Weights of a small transformer language model.
Size: 8 layers, width 64, vocabulary 512, 0.433M parameters.
Each number is 128 + 32 x the weight over the matrix's rms, rounded and kept within 0 to 255. Layers, rows and columns count from 0.

# layer 2 MLP down (transposed), 192x64, rms 0.189, rows 130-164, columns 0-63
[[144 156 164 182 143 145 125 150 154 194 115 175 122 147 143 110 198 121 113 171 129 104  93 147  61 130 137 189  89 159 172 100 148 132 163 124 172 136 134 102 108 150 207  90 136 120 144 117 154 150 135 165 121 150 158 153 154 162 161 161  75 158  64 113]
 [ 91 113  36 163 152 131  80 134 180 179 144 114 128 205 111 125 152  90 125  78  55  98 156 165 142 154 143 215 191  90 177 119 114  42 160 141 104 134 171  94  86 125 132  97 129 134 123 132 105  73 134 124 166 110 158  99 154 137 145 125 160 142 162  92]
 [123 143 168 127 147  90 148 140 124  69 177 137 117 148  99  98  88 137 115 160 186 118 201 147  70  72  91 139 103 152 135 165 106  80 137  98 197  98 103 145  98 171 166 134 156  80  75 152 112  78 162 185 120 106 126 124 127 186 193 113 129 140 111 157]
 [194 128  88 115  85 163 102 118 133  53 130 121  93 131 137 156 188 127  49 149 152  69 125 144 137 109 183 130 112 124 127 124 112 191 130 141  94  97 124 152 166 118 153 122  51  87 109 170 118 139  69 129 121 126 158 112 128 155 116 113 141 124  88 135]
 [ 80 178  83  92  89 122 155  85 129 129  80  80 134 112 171 183 148 131  97 167 147 129 103 136  73 125 133 136 157  77 104 111 137  88 174 117 113 135 162 166 130 156 138 148 119 111  66 173 128  74 130  90 196 101  89 102 117 149  82 101 129 183 153 123]
 [135 117 190 115 158  57 115 118 190 107 183 112 115 180 148 136  91 118 126 156 127 175 169 114  89 122 113 112 106 133 117 137  84 133 116 167  98 180 157 172 147 122 107 213 130 163 104 137 115 118  92 125  89 143 123 125 143 112  88 178 146 139 175 145]
 [117 158  74 164  70 138 103 114 129 167 138 125 146 120 146 130 141 155 123 186 137  55 166 147 114 128 136 112 125 122 127 103 123 100  93 121 164 127 110 128 118 107 184 114  84 120 157 115 100 134 112  31 141 189 171  96 166 159 182  83 142  85 116 130]
 [130 150 148 160 140  94 130 101  93 145 109 125  94  76  96 193 120 133  75 100 130 154 147  94 101  82  62 123 111 164 150 103 155 128 115  68  83 109 162 152 123 116 118 159 182 124 160 186 205 159 144 205 130 173 125 109 104 173 159 161 147 106 140 125]
 [199 133  79 132 137 106 103  71 133 130  86  89 106 129 130 141 119 159  76 133 161  86 100  79 123 126 106 142 208 138 152 110 136 156 145 111  95  63 174 155  43 114 124 121 147 140 140 155 166  81 112  93 171 115  97 136 132 113 126 138 138 167 121 113]
 [ 98 141 100 153 100 151  98  71 127 150 116 123 144 105 170 132  97 119 134 131 129  85 123 180 133 124  86  88  87 115 190 103 149 119 205 115 174 127 146 117 121 124 120 198 144 103  47 150 130 177 126 152  97 110  68  57 119 145 135 168 115  28 180 123]
 [133 190 122 157  96 147 156 134 151  71 152 122 102 104 171 139 106 196  96 120 132 164  89 172  99 149  54 108 115 140  84 188 163 130 130  81  95 112 129  84 120  57 107 139  80 158  90  92  95 152 158 104  88 137 126 128 180  92 154  86  84 119 126 157]
 [108 132  99 126 118 100 104  91 178 131  72 100 130 152 120 136 138 113  89 157 127 171 141 167 127  95 161  81 123  95 127 120 125  53 100  92  87 134 129 181 199 122  84 100 170 134 133  62 124 111 135 128 134 163  96  78 102 117  91 160 118 192 113 132]
 [109 134 123 150 127  41 103  95 161 124 111 138 176 133 167 117  93  87 152  61 113 109  97 102 129 120 150 173 163 110 155  73 129 130 145 104 127 122 188 157  91 194 120 189 102 126  93 153 129 106 117 113  94 117 140  76 154 129  46 162  97 167  85  92]
 [152 148 140 142 161 132 185 156 189 158 114 115 131 130  79 118 115 132  97 128 120 143 136 138 135 100 164 139 110 172 161 123 126 106  80 161 145 134 167 127 140 105  72 139  97 133 145 114 105  21 166 125 101  90  92 159 158 142 165 133 143 203 135  43]
 [154 117 189 104 118 166 122 152 104 214 116 153  95 177 115 129 166 128 109 171 147  85 105  87 170 117 151  98 117 197  91 123 117 106 152  85 168 206 195 120 148 131 128 149  98  89 123  74 176 103  81  92  95 111 131 132 174 155 150 193  98 160  87 105]
 [165 131  96  97 131 146  83 134 152 148 124 141 185 144 203 153 148  75 136 142 121 100 139 105 156 117 143 118 139 189  82  84 161 147 113  59 175 105  76 138 135 117 136  70 136 173 149 173  89 125 126 122 180 169 105 125  97 113  92 154 143  41 144 138]
 [155 106 129 119 135 101 114  86  71 165 168 109 120 117 120 138  92 109  93 123 113 167 117 129 150 121  71 106  60  87  65 134 167 122 127 108 158 118 135 136  76 112 141 100 118 130  59 137  79 101 119 192 164 168 152 121  98 108 155  52 134 117 124 144]
 [130 116 146  96 119 132 123  75 139 126 132 172 138 117 121 176 101  87 169  92 101 147 164  86 129 118 127 176 122  96  94 130 129  92 142 160 112 147 189 127  80 161 153 142 153 177  90 151 141 130 137 101 142 120 141 103 107 160  94 122  88 140  77 198]
 [105 116 152 143 188 127 195 160 123 103 123 119 195 109 103  87 114 136 144  65 124  90 142 116 105 102  91  55 103  94  91 184 126 103 134 204 122  95 144 118 124  72 112  95 154 122  64 101 114 152 110 122 186  99 105 112 113 135 155  92 105 164  93 144]
 [146  84 123  98 126 118 137 184 147 167 160 152 162 189 122 144 133 142 154  97 115 101 130  83 106 146  99 106 108 116 159 141 169 121 168 142 140 155 105 185 207  22 131  83 101  80 140  79 119 157  85  96 163  93 159 130  96 153  97  89 149 110 158 139]
 [ 68 143 140 149 132 108  80  48 115 135 116  81 127 109 107  72  72 135 176 219 137  73 167 110 141 164 118 171 160 108 148 118 108 115 124 125  82 140 131 156 177 134 109 144 115  84 113 131 113 117 151 119 105  69 111 136 116 135 169 114 152  72 185 166]
 [151 160 104 167 168 177 187 114 146 110 175 113  75 107 149 123 140 135 147 104 130 172 130 129  99 121 119 150  87  90 110 122 113  79 104  78 129 110  46 137 118 147  69 132  95 179 138 152 132 118 172  42  69 100 160  80  85 170 125  98 112 162 153  88]
 [122  95 162  59 135 122 122 173 150 154 135 135 135 115  99  50  98 176 170 103 197 135 133 147  94 136  96 102 139 118 110 133 158 105 132 135 123 130 127 160 119 166 183  92 132 128 150  94  91 142 113 137 101 184 125 148  76 140  96 175 117  93 175 121]
 [131 101 195 116 157 129 139 114 143 146 104 136  96 100 112  99 133 105  71 130 156 136 103 135 129 118 146 167 115  99 131 105 108  78 161 126 109 117 133 193 149 106 105 158 170 132  66  42 141 186 100  77 137 170 124 180 169 109 146 134 168  66 113  52]
 [109 177  63  81  85 141 139 177 163 105 148 145  90 112 135 121 116 169 147 137 110 184 107  67 128 110 235 153 136 101  93 131 155 132 150 121 125 160 118 148 109 139 142  96  83  79  78 125 124 119 139 149 119 179 110 192  98 113  75 166 126 138 114 164]
 [150 148 156 107 177 139  80  82 139 196 178 164 108 105 138 118 159  98 125 109 106 139 142 141 130 150 141  81 110 110  83 138 132 137 130 123 195  72 181  50 123 127 144 111  59 105 147 162 163 188 104 180 159 127  93 172 111 115  96 158 117  94  94 112]
 [153 105 181 105 108 113  85 170 123  94 162 174 157 168 174 146  87 106 177 107  90 129 142 110 125 157  65  88 154 200 171 152 113 163 101 129  90 152 117 171 161 143 112 107 140 115 121 192 173  98 133 158 170 187 112 138 134 119 174 149 116  86 181 165]
 [ 95 123 167 148 131 113 130  90 133 115 128 199 104  50 134 117 116 139  96 113 102 160 133 174  96 102 104 165 145 180 204 141  66 143 120  77 146 148  67 165 143 154 109  85 121 121  96 102  79  91 105  95 182 110 133 120 119 166 148 125 117 151 163 134]
 [178 110 127 149 123 155  95  80  99  63  74 132 119  95 121  91 110 154 176 125 113 129 171 104 113 130 101 175 137 223 104 135 118 150  97 101 107  57 163  58 103  99 108 135 114 163 121 139 130  91 131  59 106  85 135 161 147 106  79 123  89 112 119  96]
 [168 112 118 135 133 115 141 157 180 100 123 144 143 156 198  75  72 118 152  72  91 139  74 161  49 113 123 158 107 118 129 159 124 130 128 158 105 114 147 137 161 172 148 177 113 145 135 163 130 115 160  94 230 102 142 127 140 146 109  93 149 148 138 137]
 [ 61 152 138 113  30 128  90 124  56  96 189  85 109 100 181 112 150 136 129 123 137 101 108 190 142 136 144 108 136 141 119 158 111 156 120  96 104 121 123 172 117  99 141 175 167 149 171 130 120 157 200  87  79  84 110 150 139 163 121  90 134 128 174 126]
 [184  65 151  85 110 117 132 104  90 138 118  83 154 160 139 150 121 134  89 129 151 118 121 106 160 118  68 126 169 143 143 121 118 208 113  62 126 153 160 132 120 105 148  82 122 114 151 148 136 172  46 104  98  72 147 155 119 150 107 102 120 126 136 150]
 [ 84 161 128 124 182 168 126 163 130 170 137 115 183 183 103 147 111 181 158  94 158  34  96 185 140 102 142 189 140 155 157 129 189 141 148 147 111  95 130 104 145 155 184 105 147 101 117 147  96 170 129 151 130 129 120 116 110 126 133 153 127  99 170 123]
 [104  84 140 117 135 110 112 146  90 154 127  70  87 124 138 142  89  72 115 126 120 142  53 124 132  82 145 145 168 132 141  84 145  71 104 164 156  94 100 108 176 175 132 105 131 144 172 183  92 147 136 165 190  92  98 144 171 129  91 200  71 133 100  97]
 [ 93 151 181  78 177 121 136 105 105 142 119 179 145 183  83 114 122  56 113 187 151 137 121 127 161 115  78 161  94 127 148 167 103 155 131 105 164 115 134 141 178 180 101  95 144 181 168 107  92 161 107 185 145 166 209  83 119 122 105 105 114 113 134 143]]
# layer 2 MLP gate, 192x64, rms 0.329, rows 131-165, columns 0-63
[[107 146 137  98  93 125 152  89 164 142  85  63  99 145  95 162 203  56 156 117  59  97 137 106 138 176 158 134 126 130  89 142 100 129 145  84 164 126 135  45 121 189 131 156  96 151 191 179 118  90 146 140 122  85 160  83  86 144 144 170 165 124 170 112]
 [ 82 110 170 147 141  94 127  99  96 138 180 129  62  81  89 142 109 176  90 148 100 119 120 110 145 166 142 121 123  80 134 169 225 126 165  94 140 152  97 105 179 128 132 201 155  75 102 119 110 103 183  80 157  86  94 113 169 151  62 149  82 140  97 135]
 [139 202  91 175 105 136 114 144 149 161 131 119 111 124 122 120 121 169 107 116 135 142 129 204 146 113 166 140 133 141 134 157  92 158  95  85 107  96  93  81 186 101 161  82 102 122 156 144  62 102 114 173 111 139  86 115 177 168 118 113 105 118 102 199]
 [118 130 106 154 134 137 202 130 194 143 112  89 103 157 120 194 152 122 184 151 102 164 130  91 107 141 152 143  61 126 142 177 156 120 112  66 126 145 101 130  68 154 199 134 146 105  77 110 119 124 117 154 163 169  91 125 131 135 167 161 158 139 156 151]
 [158 142  84 107 124 109 113  99 164 112 130 114 126 157 134 108 162 128 120 111 154 114 172 137 173 109 121 168 149  80 137 159 168 103  84 127 156 124 174 200 173 127 130 150 109 161 115 108  88 126 136 129 104 162  84 100 153 152 133  53 143  70  84 164]
 [ 91 150 181 138 101  97 128 131 127  96  92 106 146 140  70 146 180 143 133 120  76 141 133  74 101 233 136 102  97 195 101  89 135 145 134  71  94 112 128 132 181 150  72 161  90 137 183  66 154 125 140 170 165 140 112 120 119 100 146 178 117 113 160 125]
 [141 141 104 187 175  97 102  75 152 131 135 174 138 141  93  92 161 114 185  47 100 112 106  84 175  94 107 156  76 136 112 109 105 129 148 155 153 108 149 118 123 123 135 140 115 187 178  70  98 139 107 185 120 173  75 125  80  91 189  99 149  92  98  98]
 [ 87 153 125 120 135 133 128 171 113 190 145 118 196 132 114 147 117 113  75  96 171 219 128  87 119 111 160  88  57 106 145  91 154 180  65 182 150 147 137 108 179 153 108 104 126 133 149 127  76 162 125 113 138  93 115 142 138 150 120 125  93 143  98 161]
 [178 155 109 178 152 159 108  96 132 104 118  92  84 139 121 133 134 127  67 110 138 142 103 132 173  86 152 134 103 166 203 104 130 128 131 222  82 125 150 141 167 151 139 100 107  96 131 118  87 116 182 126 109 115 135  49 122 126 155 130 175 104 120 118]
 [ 97  82  86  64 114 130  49  71 114 157 106  98 122 111 160  77 108 121 115 121 134 117  72 151 145 170 112  96 140 139 147 145 223 135  95 137 151 123 153  71 105 156 124 173 101 149 181 100 167  88 119 184 142 152 147  98 127 160 139  86 137 198 127 128]
 [158 110 121 119  73  98 102  83 140 145 201 166 125  98 116 137 116 193 106 106  86 126 118  76 120 112 112 132 117 151 142 130 123  94 166  38  81 123  88 106  86 163 115 114 165 141 140 127 172 138  97 133 111 184 131 169  95  71 125  86 155 142 121 157]
 [134 183 107 109 118 135  65 225 127 153 191 126 151 143 143 139 138 129  96  77 138 154  59 142 162 153 150 110 133 170 131 124 100 140 165  96 108 145 149 127 186  91 151  65 119 114 117  99 106 133 151 192 185 158  79 122  74 177 105 144 202 128 128 137]
 [ 93  71  99 159 115 119 133 143  98 111 103 112  72 124 121 155 143 171 108  69  94  72 113 121 120 164 166 160 141  71 158 183 114 104 141 114 146 115  74 130 154 122 127 113 173  26 154 136 112 191 172 126 107  98  64 116 153 137 115  77 110 147  74 163]
 [142 140 130  96 181 167 204 129  82 142 121 159 144  91 114  79 163  94 156 165 164  91  99 122 179 152 167 158 146  93 146  91 138 118 103 107  97 133 145 118 156 160 145 169 180 163  66 110  92 141 141 171 150 149 122  90 178  95 139 101 192 106 143 166]
 [134 167 114 135 102 136 159 162 156 142 153 142  47 118  48 113 133 137 118 172 111 125  93 177 159 120 122 172  92  52 173 112 112 104 144 156  76 141 153 135 128 144  98 162 146 212 122 123  95 114 138 127 123  97 112 128 179 150 207  84 146 126  85 147]
 [112 150  93 172 102 161 154 155 137 141 126 137  97  83 140 125 142 138 184 174 131 152 141  67 133 167  82 148 107 124 124 109 134 158 179 133 128  94  76 121 112 140 166  98  92 112 117 118  76 146 238 168 145  90 131 167 123 112 192 118 177 193 117 140]
 [135 171 135 135  74 156 165  72 128  96  65 146  73 124 151 170 105 125 128 118  90 112 110 146 138 120 154 166 102  97 151 113 165 145 153 169  60 143 132 143 137 136 120  88  99 108 140  79 147 146  97 139 150 180 164 126  93 117 179  95 152 180 141 183]
 [141 112 123 141 158 150 158  92 122 154 159 124 133 106 109 216  91 142 158 164 199  86 186 155 110 137 180  83 106 139 149 162 126 176 200  90 141  98 118  67 171 128 106  68  80 128 103 162 110 170 153 164 132 124 181 156 134 116  99 162 147 131 127  84]
 [ 90 155 109 146 115 140 131 128 131 121 176 111 154 122  90 147 101 110 114 159 128  86  85 168 150 159 118 118  86  74 105 130 180 183  92  80 138 129 128 128  58 168  74  76 175 137 126 130 183 141 149 142 118  86 154 138 108 128 154 138 143 106 148 144]
 [182 140 174 185 154  99 149 123  87 136 155 109 130  88  97 118 126 143 137 109 133  79 122 122 134 136 154  96 106  57  13 182 141 170 104  65 112  85 158  75 114 113 128 126  94 106 160 134 120  97 145  92 143 167  94 135 100 130 105 121 130 140 138  74]
 [144 173 149 130 151 105 144 154 121 212  89 146 123 113  74 103 136 122 133 137 113 113 112 128 101 148 123  91  90 144  54 103 143 160 129 162 140  97  55 103 117 135 186 109 155 102 127 125 144 152 138 102 126 149 133  52 115  62 142  72 153  96  97 134]
 [115 101 197 103 165 136 130  58  90 185  94 163 139 108  69 123 132  95 111 105 105 142 118 144 200 106  73 101 103 129  84 165  94  85 101 154 140 149 136 130 141 158 141 126 108 129 128  79 126 150 170 141  96 161 152 104  83 183 182 124 146 142  63 112]
 [126 177  73 136 134 168 123 137 131 167 130  84  93 100 144 157 122 199  90  63 109 179 114  80  83 109 109 151 136 113  86 149 165 143 120 112 117 118 118 113  99 148 187 114  74 162 195 122 180 163 223 118 121 118 109 140 115 110 110  83  47 132 131 133]
 [120 130 122 122  79 138  96 104 165 154 157 136  35 130 127 144 126 137 201 102 182 167  80 119 209 143 116  59  85 116 189 163 155 104 149  92 133 152 149 105 129 103  70 116 149 163 123 144 106  91 144 124  71 109  91 126 146 141 114  92 148 146 183  98]
 [167 131  74  76  54  41 183  88 165 139 144 156 132 100 153 177  73 130 129 114 156 202 120 172 105 209 151  94 120 148 120  66 113 156  96 173 125 124 163 134 142 117 112  76 108 111 141 153  70 121 132 140 138 105 119 155 107  72 105 130 153 106 113 175]
 [195 194  85 126  94 106 107 175 118 125 128 135 104  96 103 156  50 136 120 109 142  63 143 101 142 170 132 149 127 117 148 124 171 100 129 139 105 165 140 140 136 102 168 141 121 141 115  91 142 105 158 144 131 225 130 106 145  81 135 161  75 128 136 157]
 [147  87 107 119 134 149 146 103  96 125  58 147 120 130  46 116 134 157  67  52 103 115  97 173 145 173  95 119 148  67 128 122  92 168 158 157 171 115 173 100 129 148 143 157 123  99 131  82  93 139 149  97 163 129 115 131 108 126 126 114  95 135 117  73]
 [181  82 127  65 115 140 139 120 124 135 120 141 104 109 125 145  49 106 156 157  39 130  95  93 146 142  86 152 153 136 138 138  98 129  86 138 119 122  85 148  69 111 136 101 132 127 112 127 157 111 142  78  87 139 150 127 145  69 137  80 160 145  72 162]
 [151 192 146 124 137 137 176  69 113  90  42 128 141 109 150 106 114 137 127 147 125 117 111  81 187 146 194 126 147  76 111 179 171 142  74 128  83 154 147 189  88 197 142 124  77 169 153 136 119 125 150 170 122 124  97 154 122 127 155 139 118 168 139  83]
 [ 77 110  99  55 144 110 136 137  79 112 131 111 110 122 123 110  95 174 104 121 130  89  94  66 187 171 132  99 100 107  51 166 145 121 135 103  89 107 103 155 100 153 149 105 172 100 150 149 139 160 123 161 160 176  92 155 129 122 119 140 203  77 136 174]
 [ 68 183  85 122  94 117 137 103 106 149  44 172 123 133  77 118  91 144 135  92 127 127 119  89 126  60 126 103 124 138  83 114 134 172 169 104 121 128 167 151 109  98 149 147 101 118 116 140 191 137 120 110 136 153 108 161 156  86 152  81  66  86 189  89]
 [145 124 112 112 130 132 151  81 114  95 129 138 119  74 104 168 157 180 113 160 111 153 113 121 122 108  68  66  76 165 149 110  99 125  85 140 150 122 127 164 108 143  49 107  95 126 129 171 126  86 158 117 141 172  82 127 133 100 105 143  96 172 145 136]
 [108  48 130 119  68 135 120  70 142  88  38  99 118 110 152 112 131 115 102 167 112 113 148 142 111 161  98  97 104 102 119 137 110 176  97 102 131  87 148  98 101 140  68 104 127 114 178 140 191 116 152 128  90 123 110 101  85 147 205 150 127 152 129 124]
 [114 110 139 113 118 114 136 155 118 196 142 113 124 127 133 144 117  89 104  83 165 181  81 138  59 138 102  68 144 113 140 143 141 154 153  83 140  78  77 161 129 183 185 112 119 130 136 189 132 115 143 121 162 160 151  77  81 116 150  91 122 151 184  96]
 [128  98 123 148 139 134 141  90 138 166 128  92  65 173  80  98 169 132  92 137 140 134  92  88 170 128 141 117  89 169 173  95 176 135  89 143 141 102 123 150 111 133  97  92 166 176 176 101 130 164 106 151 109 180 142 108 102 150 113 117  77 133 122 150]]
# layer 2 MLP up, 192x64, rms 0.351, rows 131-165, columns 0-63
[[107 141  91  70 116 147 113 139 155 117 133 138 187 121 126 165 158 204 178 147 127 136 127 141  38 106 171 143 140 174  67 125 129 143 148 154 174 114  96 183 110 120  78 107 161 138 177  89 136 115 130 129  78 152 119  64 139  66 128  75 167 124 140 133]
 [120 132 120  90 125 191 173 129 198  99 110 135 154 148 123 131 133 148 150  67 130 137 138  90 131 125 208 104 145 111 101 130 123 160 106 101 127 110 129 152 141  83  72 153 128  84  70 177 115 108 108  78  64 119 189 125  86 112 174 175 111  86 142  70]
 [ 90  44 117 105 142  74 191 133  91 175  75  71 166 157 114 143 103  89 131 122 139 128 147 162 101  78 108 119 103 163  96 110 133 127 126 189 123 183 133 162 168 156 126 131 136 139 104  51 147  98 172  98 134 136  83 120 149  93 153  70  90 124  97 148]
 [155 146 105 132 149 172 120 190 148  56 190 213 102 113 161 117 192 129  86  97 110 128 145 155 212  87 145  67 117 160  65 144 172 150 167 138 119 107 101  93 137 111 131  96 153 129 168 106 199 138 102 151 149 168 162 122 164 135 146 183  94 129 109 121]
 [143 123 127 144 102 174  77 137 107 129 141 118 185 159 165 160 147 137 124 101  79 133 115 136 139 102 149 114  84  72 105 130 164 126 141 102  77 152 115 131  79  59 167  47 107 134 171  97 131  71  66 143 100 143 133 112  96 155 160  95  84 101 135 121]
 [ 98  84 127 113 147 113 121  86 129 104 158 109  67 117 189 122 155 132 122  98  75 138 102 150 146 119 141 165 117 123 109 170  86 141 143 165 190 160 164 107 109  86 190 111 128 146 117 145 160 107 119 148 141  94  93 130 122 135 130 158 117  52 106 112]
 [215 156 103 161 141 189 188 171 150 169  85 107 111 147 151  81 107  91 112  98 103  77 176 146 113 138 157 120 138 119 128 175 114 129 105 173 129 150 148 112 128 117  61 148 103  72  91 120 126  77 137  94 146 162 104  97 167 119 117 156 120 118 110 138]
 [ 88 114  92 123 136  63 133  87 130 142 154  86 100 126 155 128 189 182  96 145 145 140 137 178 106  66 131 135 120 130 171 121 159 132 171 106 108 189 159  46 100 160 108  98 131 204 149  99 102 108 136 111 135 133 139  97 205 100 166 137  86 123  99 123]
 [119 131  99 136 118 132 123 225 144 115 136 145 117 103 193  66 146  75 153 129 123 171 141 157  98 134 144 108  57 106 147  92 141 157 157 106 124  74 115 101  66  98  91  87 142 160 107 128 100 131 128 179  57 148  42 174 127 146 103 146  88 161 153 103]
 [ 90 136 144  79 118 103 108 135 120 203 101 132 141 168  63  71 103 139 112 137  87 124  97 125 119 107 163 170 117 150 159 143 106 112 124  74 150 206 102 155 159 163 127 194 141 182 162 112  76  84 113 115 132 146 151  71 100 140 100  95 129  98 146  79]
 [ 91 127 111 147  96 140 136 166  94 118  96 133 141  94 147  68 122  96 202 162 129  93 204 109 127 148 108 118 136 142  90 157 155 182 106  70  78 107  96  84 132 163 145 119  99 105  73 114 126 141 157 153 103 119 136  97 175 157 171 148 136 137 141  96]
 [177 114  47  81 137 209 161 151  99 104 109 159  98 104 151  88 116 124  94 128 111 177 179 108 122  99 136 132 146  95  97 151 135 142 100  99 178  83  91 122 183 125 172 136 125  99 109 136  63 131  77 156 133 174 156 110 129 124 141 123 126  60 157  99]
 [157 143  98 185 111 111 170  79 120 161 182 107 103 177 107 121 163 103  81 106  85  96 132 142 106 117 120  93 147 116 133 103 138 118 103 140 227 101 149 117  95 160 128 160 131  93  55 138 118 167 116  67 165  90 175 114 127 172  87 107 134  84 176 170]
 [125 167 103  89 159 145 163 158 155  90 112  96 135  88 132 185 105 124 181  81 150 160 144 146 169  96 127 182 130 132 104 111 151 170 194  98 147 115 182  99 140 182 163  86  92  56  87  93 132 171  69 194 126 141 150 189 139 103 124 106 105 167 131 167]
 [ 82 101 102 177  62  95 180  91  86 163 133 123 130 140  80 118 131 121 106 131 146  95 144 206 130  93 122 132 133 138 129 116 146 116 134 106 109 154 105 149  61 140 100 140 180 123 105  90 142 157 157 127  72  47  59 121 133 166 155  57  87 154 162 123]
 [ 66  97  50 160  82 123  73 146 142 148  90 104 174  98 110 134 160 143 130 128 130 176 103 142 134  82 164 170 139 160 135 103 106 143 168 150  94  95 169 181  97 117 138 122  96 180 145  91 180  96 122 103 137 107 140  92 144 115 157 137  78 122 161 100]
 [129 162 103  99 136 148  98  97 126 123 181  68 144 134 179  53 115  82 124 100 139 141 101 149 106 140 112  99 122 130  97  82 148  85 134 127 173 159 166 126  91 123 138 145  71 165 141 162 119 102 222 130 109  67  65 156 136  95 116 129 106 140 110 125]
 [140  72 102  65 126 139 138 125 176 140 127 169 124 160 112 152 142  47 129  91 135 118 129 121  74 130 169 122 127 107 118 139  62 148 160 112 142 151 121 164 141  84  89 126 144 168 148 164 120  95 148 125  89 149 137  98 110 107 106 188 118 104 151 110]
 [125 119 110 159 139  52 115 117 130 137 146 116 213 144 111 118  58 119 101 112  87  83 170 118 110 181 174 151  98  86 124 118 147 111 122 137 130 115 157  99  73 164  94  96 157  71 123 119 162 163 112 139  96 141 202 135  89 108 164 171 139 103  96 125]
 [164 119 135 121 134 184 126 157 184 202 124 121  71 119 147 115  86 133 169 120 156 101 111 141  99 150 159 128 104 117  93  55 124  88  96 174 137 166 114 109 141 191 120 121 118 100 178 201 135  93  91  95 137 192 146 188 126  72 187  92 109 115  92 174]
 [121 104  97 148  75  57  69 129 135 154 171 119 114 154 132 141 164  61 135 108 106 127 129 108  95 102 109 142  98  89  95  96 199 143 123 160  90 134 135  50 134 107  99 122 146 111 166 179 108  73 139 183 153 111 101 135 110 175  78 166  99  93 150 192]
 [202 119 179 136 128 114  97  80  98 146  98 180 164 134 116 145 111  74 137 118 101 161 168 119 153  80  49 116  78 103 118 167 103 147  96 116 114  93 130 145  83 105  91 217 166 143 127 157 110 158 119  98 151 130  86 130 103 161  81 127 194 154 102 127]
 [ 95  92  47 139 158 144 131  88 110  95  92 118 149 152 111 142 133  46 156 144 154 142 156 128  61 124 143 111 128 160 128 200 122 144 116 156 112 141  62 134  84 155 132 102 124 186 137 111 102 111 126 198 159  85 182 145 111 126 134  89  64 158 173 156]
 [146 121 135 119 100 122 143  76 135 121  91 146 151 116  70 143 168  76  75 186 117  85 123 147 118 173 148  93 169 114 101  96 140  85 136 166 164 158 145 157  92 125  82  78 110 133  66 174 147 165 143 104 124  61 135 115  84 157 154 107 163 160  88 117]
 [163 105 160 113 157 119 131 128 169 110 105 108 142 101 151 133 164  93 147 152 108 188 151 145 109 115 158 157  96  96 207  78  88  83 134 167 105 118 168 132 164 142 159 187 105 162  95 156 153  91 148  84 181 126 163  82 132 123 114  54 142 141  89 145]
 [154 107 100 134 123  94  41 169 129 154 157 156  94 123 172  86  91 155 125  80 124 119 129 140 128 139 125 127 120  89  99 138 151 129 107  79  75 123 219 149 177 137 177 116 126 122  73 191 137 139 185 118 119 161 113 109 113  35 147 128  81  83 133 133]
 [158 127 154  95 161 149 110 105  71 113 123 141  87 138 122  85  99 120 177 119  99 150 102 173 140 128 118 122 112 115 130 188 100 101 154 110 113 151  94 144 157  76 130  64 101 108 153  87 176 154 107  94  99 108 140 108 103 138 117  49  73 203  77 138]
 [132 163  96 135 136 120 148 112 143 157 137  98 157 141 131 174 165 100 125  73  97 141 162 129  97 130 168 137  96 110 110 139 127 133 141 220 208 130 190 199 159 131 177 123 146 121 130 127 154 183 129  73 156 103 157 175 174 111  88 131 106 122 151 153]
 [100 161 213  91 188 124 163  99 123  74 118 149 114 145 142 135 110 101 125 140 155 149 154 175 176 108 176 140 161  85 119 132 187 183 103 147  85 111 186 117 160  91  82 160 121 103 157 123 103 146 137 120 189  68  97 139 131 166 149 139 126 108 109 186]
 [136  75 134 151 136  83 226  86  98 115 144  98 143  70 182 172 160  64  84 138 126 138  96 213 160 192 114 128 131 119 152  80  92 115  98  87  86 112 138 156 163 122 136 129  87 119 180 102 126 211 130 115 111 147  84  97 139 135 136  87 106 116 123 182]
 [129 165  84 194 156  78  97 122 161 152 146 186 163 108 105 171  76 103 118 146 121 189 144 141 113 188 127 131 162 126 134 134 120 130 143 175 166  80 130  93 169 102 159 133 161 142  91  90 139 119 134 145 111 134  93 161 161  78 118 148 130  81 139  81]
 [122 118 100 125 158  83 166 118 193  72 140 144 108 113 162 151 158 132 102 161  87 104 143 115  95 161 114  60 136  91 103 104 139 120 117 147 116 157 132 141 146 103 125 176 141 130 156 141 101  72 131  99 142 101 104 143  81 133 165  81 114 197 117 101]
 [ 94  64 120 141 127 121 116  99 145 178  89 117  91  96 136 152 134 128 223 105 160 113 180 143 109  70 126  94 101  98 141 114 119 156 158 115 144 143 157  98 132  77  48 164 119 174 184 145 150 109 131 113 113 135  68 116 142  34 107 123 121 166 159 113]
 [142  91 180 120 153 166 155  62 173 146 160 149 140 199 120 149 117  54  78 171 147 113 162 121 100  75 161 161 149 177  90  31 121  99 110 185 145 126 106 125 110 115  67 167 140 171 150 144 122 129  69  95  72 119 122 112 160 141 143 167 147  99 111 156]
 [149 126  90 109 123  68 126 128 154 110 103  48 166 152 122 104 143 111 164  80  82 134 104 140 124 136  95 160 150 127 162 137 129 127 111 154 125 103 129 124 133 113 111 139 129 137  83 147 123  91 105 176 197 113  84 189 138 135  98  87 134 134 106 131]]